From a checkpoint of a small transformer trained on Wikipedia.
Size: 19 layers, width 64, 2 heads of 32 (1 for keys and values), MLP 256 GELU, vocabulary 2048, 1.01M parameters.
Architecture: LayerNorm before each block, learned and rotary positions, biases on query, key and value, tied embeddings, attention and MLP in parallel.
Each number is 128 + 32 x the weight over its row's rms, rounded and kept within 0 to 255. Layers, rows and columns count from 0. The size above them is the row's rms in percent of the matrix's.

# layer 15 MLP down (transposed), 256x64, rms 0.0935, rows 197-255, columns 0-31
size [112 112  94 103 104 107  96 103 100  85 105  96 108  91  92 100 106 109 104  90 118  97  97  91 101 101 114 112 110  97  86  93  98 115  92  98  96  87  90  98  97  82  98  96 107 102 105 119  98 110 106  99 105  94 112  98  98 100  83]
[[ 80 109 185  63 114 120  85 121 171 124 132 122  66  93  88  95 112 179 148 159 178 153 125  67 104 132 164 148 100 125 100 115]
 [166 102 201 100 155 166 194 130 147 169 132 138  98 182 114 111 118  74  91 184  88 149 144 125 152 169 136 111 170 132 145  90]
 [152 154 171  89 147 122  75 114 147  61 116 120 171 151  75 179 136 126  76 135  97 102 122 125 122 152  75  92 116 168 178  69]
 [207 145 130 155 145  81 169 170 145 110  95 141 125 154 170 145 131 158 160  76 129 133 155 166 105 182 121 157 167 172 161 110]
 [ 90 139 112 122 126 141 153 171 160 146 134  85 151 153 127 136 194 105 145 103 101 130 148  57 128  95 111 127  89 101 139 144]
 [123  72 119 156 149 158 132 127 123 158 126 121 127 140  91 159 144 138 149 200 187 171 122 110 189 148 143 130 109 151 123 117]
 [ 74 113 132 146 103  85 139 107 128 173 139 200  82 123 102 170 163 136  85 123 104 136 101  92  71 135 130 178 179 136 163 105]
 [153 155  73 105  90 115  96 153 115 112 136  67 122  51 124 144 129 124 115 170 120 105 145  94 153 161  84 126 163 167 171 113]
 [101 140 145 108  99 174 132 168 127 131 123 117 148 104 124  70  94 165 124  82  92 146  48 180 154 189 117 167 167 133 105 127]
 [174 108 130 133 109 190 106 108 128 184  86 146 152  92 120 112 117 125 115 165 156 114 115 183 139 144 136 170 150 191 162 166]
 [182 144  88 134 139  80 164  90 175  66 164 105 176 144 177 104 189 122 153 140 124 134 103 184 147 101 135 102 162  88 106 145]
 [180 135 120 126 128 111 152 156  73 157 110 107 131  98 170 122  99 145 126 122  98 109 108 131 153  97 142  53 102  73  73  77]
 [113 109 108 106 163 110  70 146 146 153 109 114 144  87 125 103 113 124 148  68  99 159 127  79 127 206 138 115 105 155  81 115]
 [124  96 170 188 150 177  60 105  78 143 159 161  76 111 125 146 152 102 168 119 138 171 186 167 139  88 171  98 116 124 139 143]
 [104 119 135 143 145 144 119 144 205 157  65 177 137 138 186 151 121 165 121 194 146 121 147 164 120 130 172 112 148  97 144 103]
 [163  89 147 110 168 118 111 119  84 101 111  99 134 128 123  87 212 129 160 162 132  87 139 136  81 140 112 146 147 176 152  76]
 [ 96 119 115 112 137  98 101 149 142 151 124 207  50  75 127 106 109 132 125 122  92 134 131 118 122 120 161 136 126 101  68  98]
 [ 84 110  89 120 109  92 123 136 160 103  94 133 143 167 112  86 125 113 188 141 172  81 117 161 176 103 166 162 192 109 154  97]
 [136  73  87 150 169 113 171 142 112 192 150  97 136 111 155 123 123 108 142 161 152  96  95  82 143 154 133 195 104 176 122 119]
 [135 106  99 102 133  55 138 126  88 102 146  76 139  95 112 149 179 167 133 104 149 110 134 138 118 135 157  53  65 129  77 151]
 [154 101  10 132 153 120 137 118 152  90 129 130 101 119  87 141 138 192 123 136 116 128 150 151 123 129 154 144  86 148 157  37]
 [101 138  96 111 123 109 128 132 156  56 172 176  99 168 163 105 139 178 143 126 131 144  99 141  91 102 147 119  85 144 115 185]
 [137 156 101 127  65 237 106  95 136  96  99  79 106  89 103 156 161 134 146 159 138 101  97 177 101 166 178 174 101 177 116 115]
 [127  97  92 111 129 188 151 108 114  94 118 169 114 176 125 118 132  96 102 114 143 147 172 131 118 140 108 171 132 173 156 124]
 [126 126  73 129 133  92 173 116 104 121 108 140  85 125 131 167 112 133 100  93 183 161 131 164 179 128 153 136 142 128 164 146]
 [ 97 148  94  96 101 134 122 146  86 168 102 106 128 104 151 131 153 124 102 115 158  90 124 150  79 182 133 160 146 183 125  90]
 [158 152 133 139 169 178 151 170  75  96 177 153  46 132  96 140 105  91  84 131 163 155  94  57 132 155 112 110 113 161 130 126]
 [184 155 138 136  95 108 164  87 136 131 118 176  84 165 112  85 124  65 106 109 109 146 118  50 130 126 113 198 115  84 117  86]
 [159 191 136 101 150 176 103 173 137 142 135 115 183 138  72 175 134 147 104  99 165 192  71 169 104  86 125 105 121 104 170 123]
 [145 108 131 110 106 126 165 110 134 121 193 165 151 115 105 140  75  83 155 135 164 118 140 123 128 195 139 153 188 107 136 130]
 [180 132 117 158 109 192 214 123  96 124 119 105  74 121  81 118 125 176 157 125 142  53 133 121 116 174 146 143 198 124 128 132]
 [142 172 113 144  90 153 187 121  89 124 114 111  73 154 108 116 125 138 134 175 107 116  89 106  89 145 125 111 135 128  85 139]
 [146 127 184 146 112 187  84 110 129 151 158 143 194 172 133 141 121 148  74 119  76  98 144  98 126  97  73 109  86 121 122 160]
 [114 154 127 125  75 153  96 180 147 158 157  39 137 130 191 150 109 111 169 129 155 113 149 102 136 149 117 127 104 127 149 112]
 [128  92 142  98 118 117 146 143 130 103  80  98 201 130 172 121 148 121  98 146  83 119 144 176 115  77  94 166 162 123 132 157]
 [129 144  69 136  51 159 136 139 166 120 114 159 143  81  90  88 194 164 123  87 110 139 124 156 151 148  62 106 162  94 161 114]
 [125  76  79  75 111 169 148  81 130 132 137  77 144 136 130 152 121 121 148  86 159  57 169 159  66 152 131 147 148 141  77 129]
 [ 77  57  95  98 194 137 136 161 170  94 100  99 173 118 115  92 197 156 180  97 152 129 102 127 172 127 174 155 100 161 153  98]
 [201 137  75 167  84 145  93 127 109 128 114 146 152 174 168 108  88  83  85 131  94 177 213 121 106 174 146 158 126  71 156 169]
 [133 137 193 151  90 110 161 162 166 119 126 103 196 128 185 140 162  90 110 127 105 120  95 143 138 151 119 115 173 136 131 188]
 [109 117 195 165  87 146 127 121 173 144 114  94  80 126 161 176 121 135 108 112 122 122 135  83 129 161 146 172 120 117 119  97]
 [194 116  96 136 120 138 153 103 185 113 125 145 139 121  85 148 186 118 120 111 147 196 162 139  99  70 105  86 146 205 147 111]
 [138 109 126 159  94 176 117 141 101 157 155 113 143 133 109  88  92 116 121  97 104  49 136 111  83 174 122 172 129 126 110  83]
 [131 109 134 173  76 126 114 148 100  86  97  97 188 127 116 101 167 165 108 161 112 143 144 101 129 158 120 127 107  98 167  91]
 [121 150 118 105 167 145 142 133 111 174  64 108  54 149 201 147 154 140 194  96 116 152 156 119  97 141  75 184 119 155 202 122]
 [117 134 152 100  93 145  96  94 168 107  96 136  70 140 122  97  62 155 124 101 154 132 217  97 150 128 139 102 190 113 147 147]
 [148 160 122 178  95 140  67 147 147 119 135 126  78  68 140 133 180 168 125 157 142 102 122 134  80 128 109 123 147 167 177 114]
 [132 122 214  85 130 135 129 159 151 150 108 130 142 121 110 137 167 154 118 176 122 133 146 170 146 163  62  81 133 107 128 102]
 [150 172 184 162 110  93 141  94 160 194 186 135  94 160 168  97 131  80 152  87 140 119  83 185 118 127  76 114 164 129 135 143]
 [120 148 111 157 150 127 100 108 104 101 191 123  69 108 141  90  98 118 161 153 145 153  89 145 126  85 130 131 165 126 147 138]
 [125 160 141 140 167 128 110 109 144 101 166 130 178 138 145  93 165 103 109 112 127 129 102 126 126 158  73 149 167 155  98 107]
 [143 149 136  89 144 144 153 114  46 153 112 122 126  95  88 116 154 114  81 133 152 120  88 131  98 112  91 192 111  65 101 103]
 [161 106 109 117 118 100 123 176  78 126 100 141 153 103 119 150 109 155 105 132 148 114 121  68 141  89  97 163 162 155  95  68]
 [129  62 112 170 165 122 133 151  71 181 146 131 154 138 168 134 136 134 150  83  66  94 172 148 162 102  75 122 104 127 107 188]
 [128 155 126  84 178  94  99 116 151 112  71 143 127 149 112 156 108 142 127  98 119 128 107 206 132  84 149 105 127 143 160 179]
 [123 154  91 188 149 136  77 113 143  97 127  95 151 130 134 174 131 119 160  85 137 144  33 169 169 147 164 114 152 153 118 121]
 [ 87 153 175  57 122 186  93 114  97 107 106 197 136 112 176  96 106 130 129 122 101 131 105 130  89  54 146 166 156 109 139 145]
 [190 115 136 172 171 174 148 130 164 176 129 154 153 152 139 115 115  47 146 111 152 169 107 128 166 106 106 119 137  95 105 146]
 [129 159 131 118 118  90 116 120 135  90 139  62  96 130 130 130 118 137 102 121 114 103 150  72 137 110 155 187 157  64 126 158]]
# layer 15 MLP up, 256x64, rms 0.0877, rows 198-255, columns 0-31
size [108 101 102 103 107  96  96 107  91 113  90 103  98  91 106 100 112  98  90 112  87 100 104  93 101 106 106 105 106  93  94 103 110 101  99  96  89  89 102 102  89  99  99 102 104 109 109  90 108 105  95 113  96  98  96  98  94  84]
[[141 154 173  68  94 144 166  88 163  63  90  88 106 120 137 174 138  53 155 197 139 150 124 108 136 176 138 154 113 160 137 166]
 [172 201  82 145 137 130 151 116  75 177 145 116 127 153 151 142 110 103 148 165 174  52 162 115 115 149 181 125 134 139 143 130]
 [165  97 116 193 174 161 136 101 144 148  94  95 100  58 127  70 136 141 124 123 145  81 179  90 182 143 142 153 118 152  91 106]
 [ 88 109 165 133 106 167 154 164 115 119 130 124  94 139 140  57 123  77 107 152 158 118 102 164 116 124 122 138 107 150 123  92]
 [157 178 118 104 136  97 143 167 158 159 119 128 141 106 148 196 130  94 101 164  81 142 151 132 105 120 149 121 142 143  92 198]
 [105 186 121 161 146 172 154 127 145  53 149 113 165  87 131 110 137  99 105 153  99  77 117 100 142  76 132 151 112 139  99  98]
 [118 110 131 138 121 167 152  73 124 194  52 106 116 142  96  65  98 161  96 119 162 133 123 136 112 120 120 163 131  43 125 151]
 [175  92 152 173 131 125 181  81 140 149 152 107 138  85 177 139 159 136  85 183  89  94 183  70  97 104 144 121  62 109 127 116]
 [165 151 179  90  97  95  99  99  85 130 139 146  65 148  64 107 157 118 155 151 150 114 146 145 125  81 159 164 134 133 115 116]
 [ 56 150 125 136 150 173 133 127 100 207 119 143 144 100 116 172 103 128  92 200 112  96 208  80  91 148 154 148 129 136 130 118]
 [111 107 107 146 179 131 112 124 125 170  71 111 115  65 177 130 118 189  85 100 114 134  98 112 177 123 169 146  54 125 148 129]
 [154 178  81 128 141 148 178 104 159 120 144 115 152  75 123  78 140 177 140 111 135  95 175 141 107 182 169 137 102  65 150 177]
 [134 116 170  89  94 121 136 189 146 176 146 135 124 128 124 165  90 161  69 136 143  92 174 196 111 148 124 111 163  88 113 143]
 [130  84 107 171 138 125  87 176 124 168 120 189 131  85 112 159 100 157 144 176  85 103  94 184  94  91 173  92 107 111 107 132]
 [148 117 204  68 171 133 160  78 131 147  84 124 125 167 142 171  99 103 115  99 182 101  88 121 119 168 121 182 147 155 120  82]
 [ 97 177 107 148 126 107 136 128 117 146 117 135  84 100 145 102 118 139  95 108  79 166 126  83 135 140 109 180  91 153 107 123]
 [146 108 155 123 127 115  96 183  76 126 111 161 109 113  77  97 103 148 113 147 103 155  82 207  95 122  88 170 141  73 148 138]
 [128 109 123 163 148  89 162 111 143 156 101  86  81  95 105 155 140 123  89  88 141 145 197 105 153  90 135 136  84 127 109 103]
 [158 149 170 136  75 155 136 101 135 121 108 113 180 139 123 109  98 136  49 122  80 167  94 174 118 139 120 174 152 140 131  61]
 [187  70 133 160  91 119 176 114 139  85  68 119 151  85 121 157 141 156 124  88 123 112  62 145 104 116 145 164 131 159 141 135]
 [139 149 104 117 161 132 166  92 152 160  97  81 135 108  96 102 112  69  66 125 157 138 105 193 148 113 109 117 155 122 137 156]
 [154 167 201 187 132 155 104 166  97 126 169  76 139 185 164  85  91 165 117 124  78 153 142  70 133 124 195 104 149 177 176  75]
 [147 120 122 116  75 150 158 131 157 188 130 138 146 136  85 166 129 134 164 137 153  50  80 221 159 100 114 143 141 105 159 186]
 [119 125 123 138 111 176 169  77 148 109  91 173 120 135 153  85 112  87 189 197  99 139 139  73 119 141 148 101 165  66  86  41]
 [109 156 182 186 171 137 143 107 141 183 103 148 147 128 116 199 115  86 142 185 114  85 100 152 120 110 187 122 114  98 108 143]
 [121 110 141 123 101 127 133 120 136 133 100 162 150  81 118 102 103 141 142  88  95 111  80 126 131 155 197 120 155 158  97 186]
 [126 128  86 184 133 161  62 109 139 153 162 115 122  73 153 121 128 185  95 126 162  93 134 132 115 123 130 156 114 119  51 126]
 [ 89 156  99 188 105  83 159 170 153 160  92  87 121  83  93 139 144  71 106  91 103  93 102 194 146 138 135 164 151  84 123  91]
 [113  91 140 203  94 144  94  91 131 104  87 137 145 139  96 148 153 136 130 145 117 115 113 147 138 109 200  93  75  82 106 132]
 [ 92 135 128 211 104 101 137  79 162 125 128 154 136 108 117 168 160 152  73 104  84 116 172 142 134 177 122 164 153 110 142 126]
 [113 155 138 128 122 114 145 105 164 157 131 119 149 136 107  81 132 152 159 128 176 150  74  94 162 177 120  74 148  88 151  85]
 [105  54 103 149  94 131 144 112 123  98 153 110 121 150 127 103 167  83  82 146 193 206 101 126  62 105 160 162  82 100 126 111]
 [108 110 142 109 149 170 130 178  93  95  92  43 149  92 180 130 119 115  67  94 138  98 143 101 109 136  83 109 122 122 161 119]
 [ 94 119 207 121 137 180 121 123 124 151 176 147 128 105 107 118 175 132  80 173 148 143 115  62 153 145 143 120  95 138 126 156]
 [212  94 108  80 121 169 130 131 144 116  84 144 149 117 169 125 145 140 153 136  92 147 124 121  92 161 207 107  88 169 151  72]
 [139  94 160 139 155 154 185 138 138 161 168 132 113 151 147 121 125 123 182 130 128 129  47 143 125  92 141 127  97 104 110 160]
 [119 123 100 136 137  89 142 144 157 107  88 143 135 156 100 135 152  96 156 182  66 152 151 131 114 157 125 159  43 129  54 178]
 [141 108 121 123  98 142 103 161 109 160 138  84 122 148  88 149 124 103 109 102 143 139 204 109  92 117 179 116 180 123  92 104]
 [115 169 123 138 151 166 164  53 146  85 119  73  86 103 154 138 170 116 121 155 154 118  62 127 182 113 119 132 102 128 115 126]
 [220 121 101 115 110 161 146  68  93  76 108 103 126  52 125 129 163 148  83 114 134 133 144  76 123 120 155 128  74 143  85 134]
 [110  60  76 105 128 169 161 156  90 166 105 131 116 136 115 135 112 122 112 133  91  99 124 183 107 204 192 121 143 134 157 172]
 [131 196 142 147 159 154 137 189 135 144  88 141 170  77  85  78 103 115 167 161 177  85 108 171 144 108  88  96 122 147 170 151]
 [168 128 157 157 145  61 170 119 190 176  90 153 127 132 114 158 164  87 100 115 125 150 151 111 129  89 125 103 136 104 165 136]
 [181 164  80 173 107 138  69  93 141 120 155 139 112  59 178 161 145 120 102 106 133 103 165 149 155 163 109 107 141  83 149 115]
 [ 94 159 127 155 134  45 168 125 120  92 111 174 141 108  96  89 153 151 115 124 166 159 127 159  98 104 167 108 124 146 157 159]
 [ 86 147  52 200 116 109 164 141 135 131  43 131 104 127 161 115 149 125 115  79 120 117 121 125 133 123  81 171 127 109 123 108]
 [105  82 104 161  77 127  99 166  93 158  59 121 109 110 142 169 168 104  88 153 142 150 150  69 101 128 141 103 120 121 125 146]
 [ 79 117 155 144 184 116 142 145 113 143 157 102 128  76 181  60 219  98 118 108 135 132  96  88 143 125 135  87 104 153 150  92]
 [ 90 148  80 135 108 125 157 130 147  76  89 172 175 116  84 123 129  81 127  83  84 133 105 155 102 104 129  86 135 146 133 154]
 [120 163 138 172 169 176 172 125 202 154 126 140 100  59 131 131  88 108  82 140 109 117  90 143  77  67  82 125 119 126 141 139]
 [129 179 160 164  88 118 181  59 119 109 127 172 109 135 110 118 113 157 119  94 194  98 133 171 108 101 146 121 147 137 140 170]
 [157 123  96 134  78 124  72 126 131 116  91 104 115 137 116  78 134 128  68 159 137  75 143 137 142 139  50 141  75 199 154  63]
 [ 65 223 132 165 115 136 101 143 153  83 133 108 124  90  68  88 209 165 125 152 113 115 152 166  96 129 145 126  97 118 147 129]
 [141 169 148  61 167 155 133 147 124 153 148 190 132 115  63 115 108 137  82 152 106 136 107 135 110 123 219  93 110 115 127 110]
 [118 112 152  82  78 143 122  80 150 172  89 147 139 165 120 137  95 124  80 155 169 162 183 202 140 107 159 171 141 154  90 139]
 [160 154 123 185  97 123 128  42 125 122 111  69 120  94 144 114 136 144 128 153 127 127 120 173  66  84  82 139 117 154 157 161]
 [ 98 144 115 101 120 120 145 130 156 156 169 130  99  80  36 132 173 107  75 122 171 115 119  84 113 147 120 134  93 129 139 104]
 [104 111 150 139  59  97 148 157 122 163  93  69 125  64  92 105 125 101 136  72 170 127 142 159 133 107 165  95 105 140 159 150]]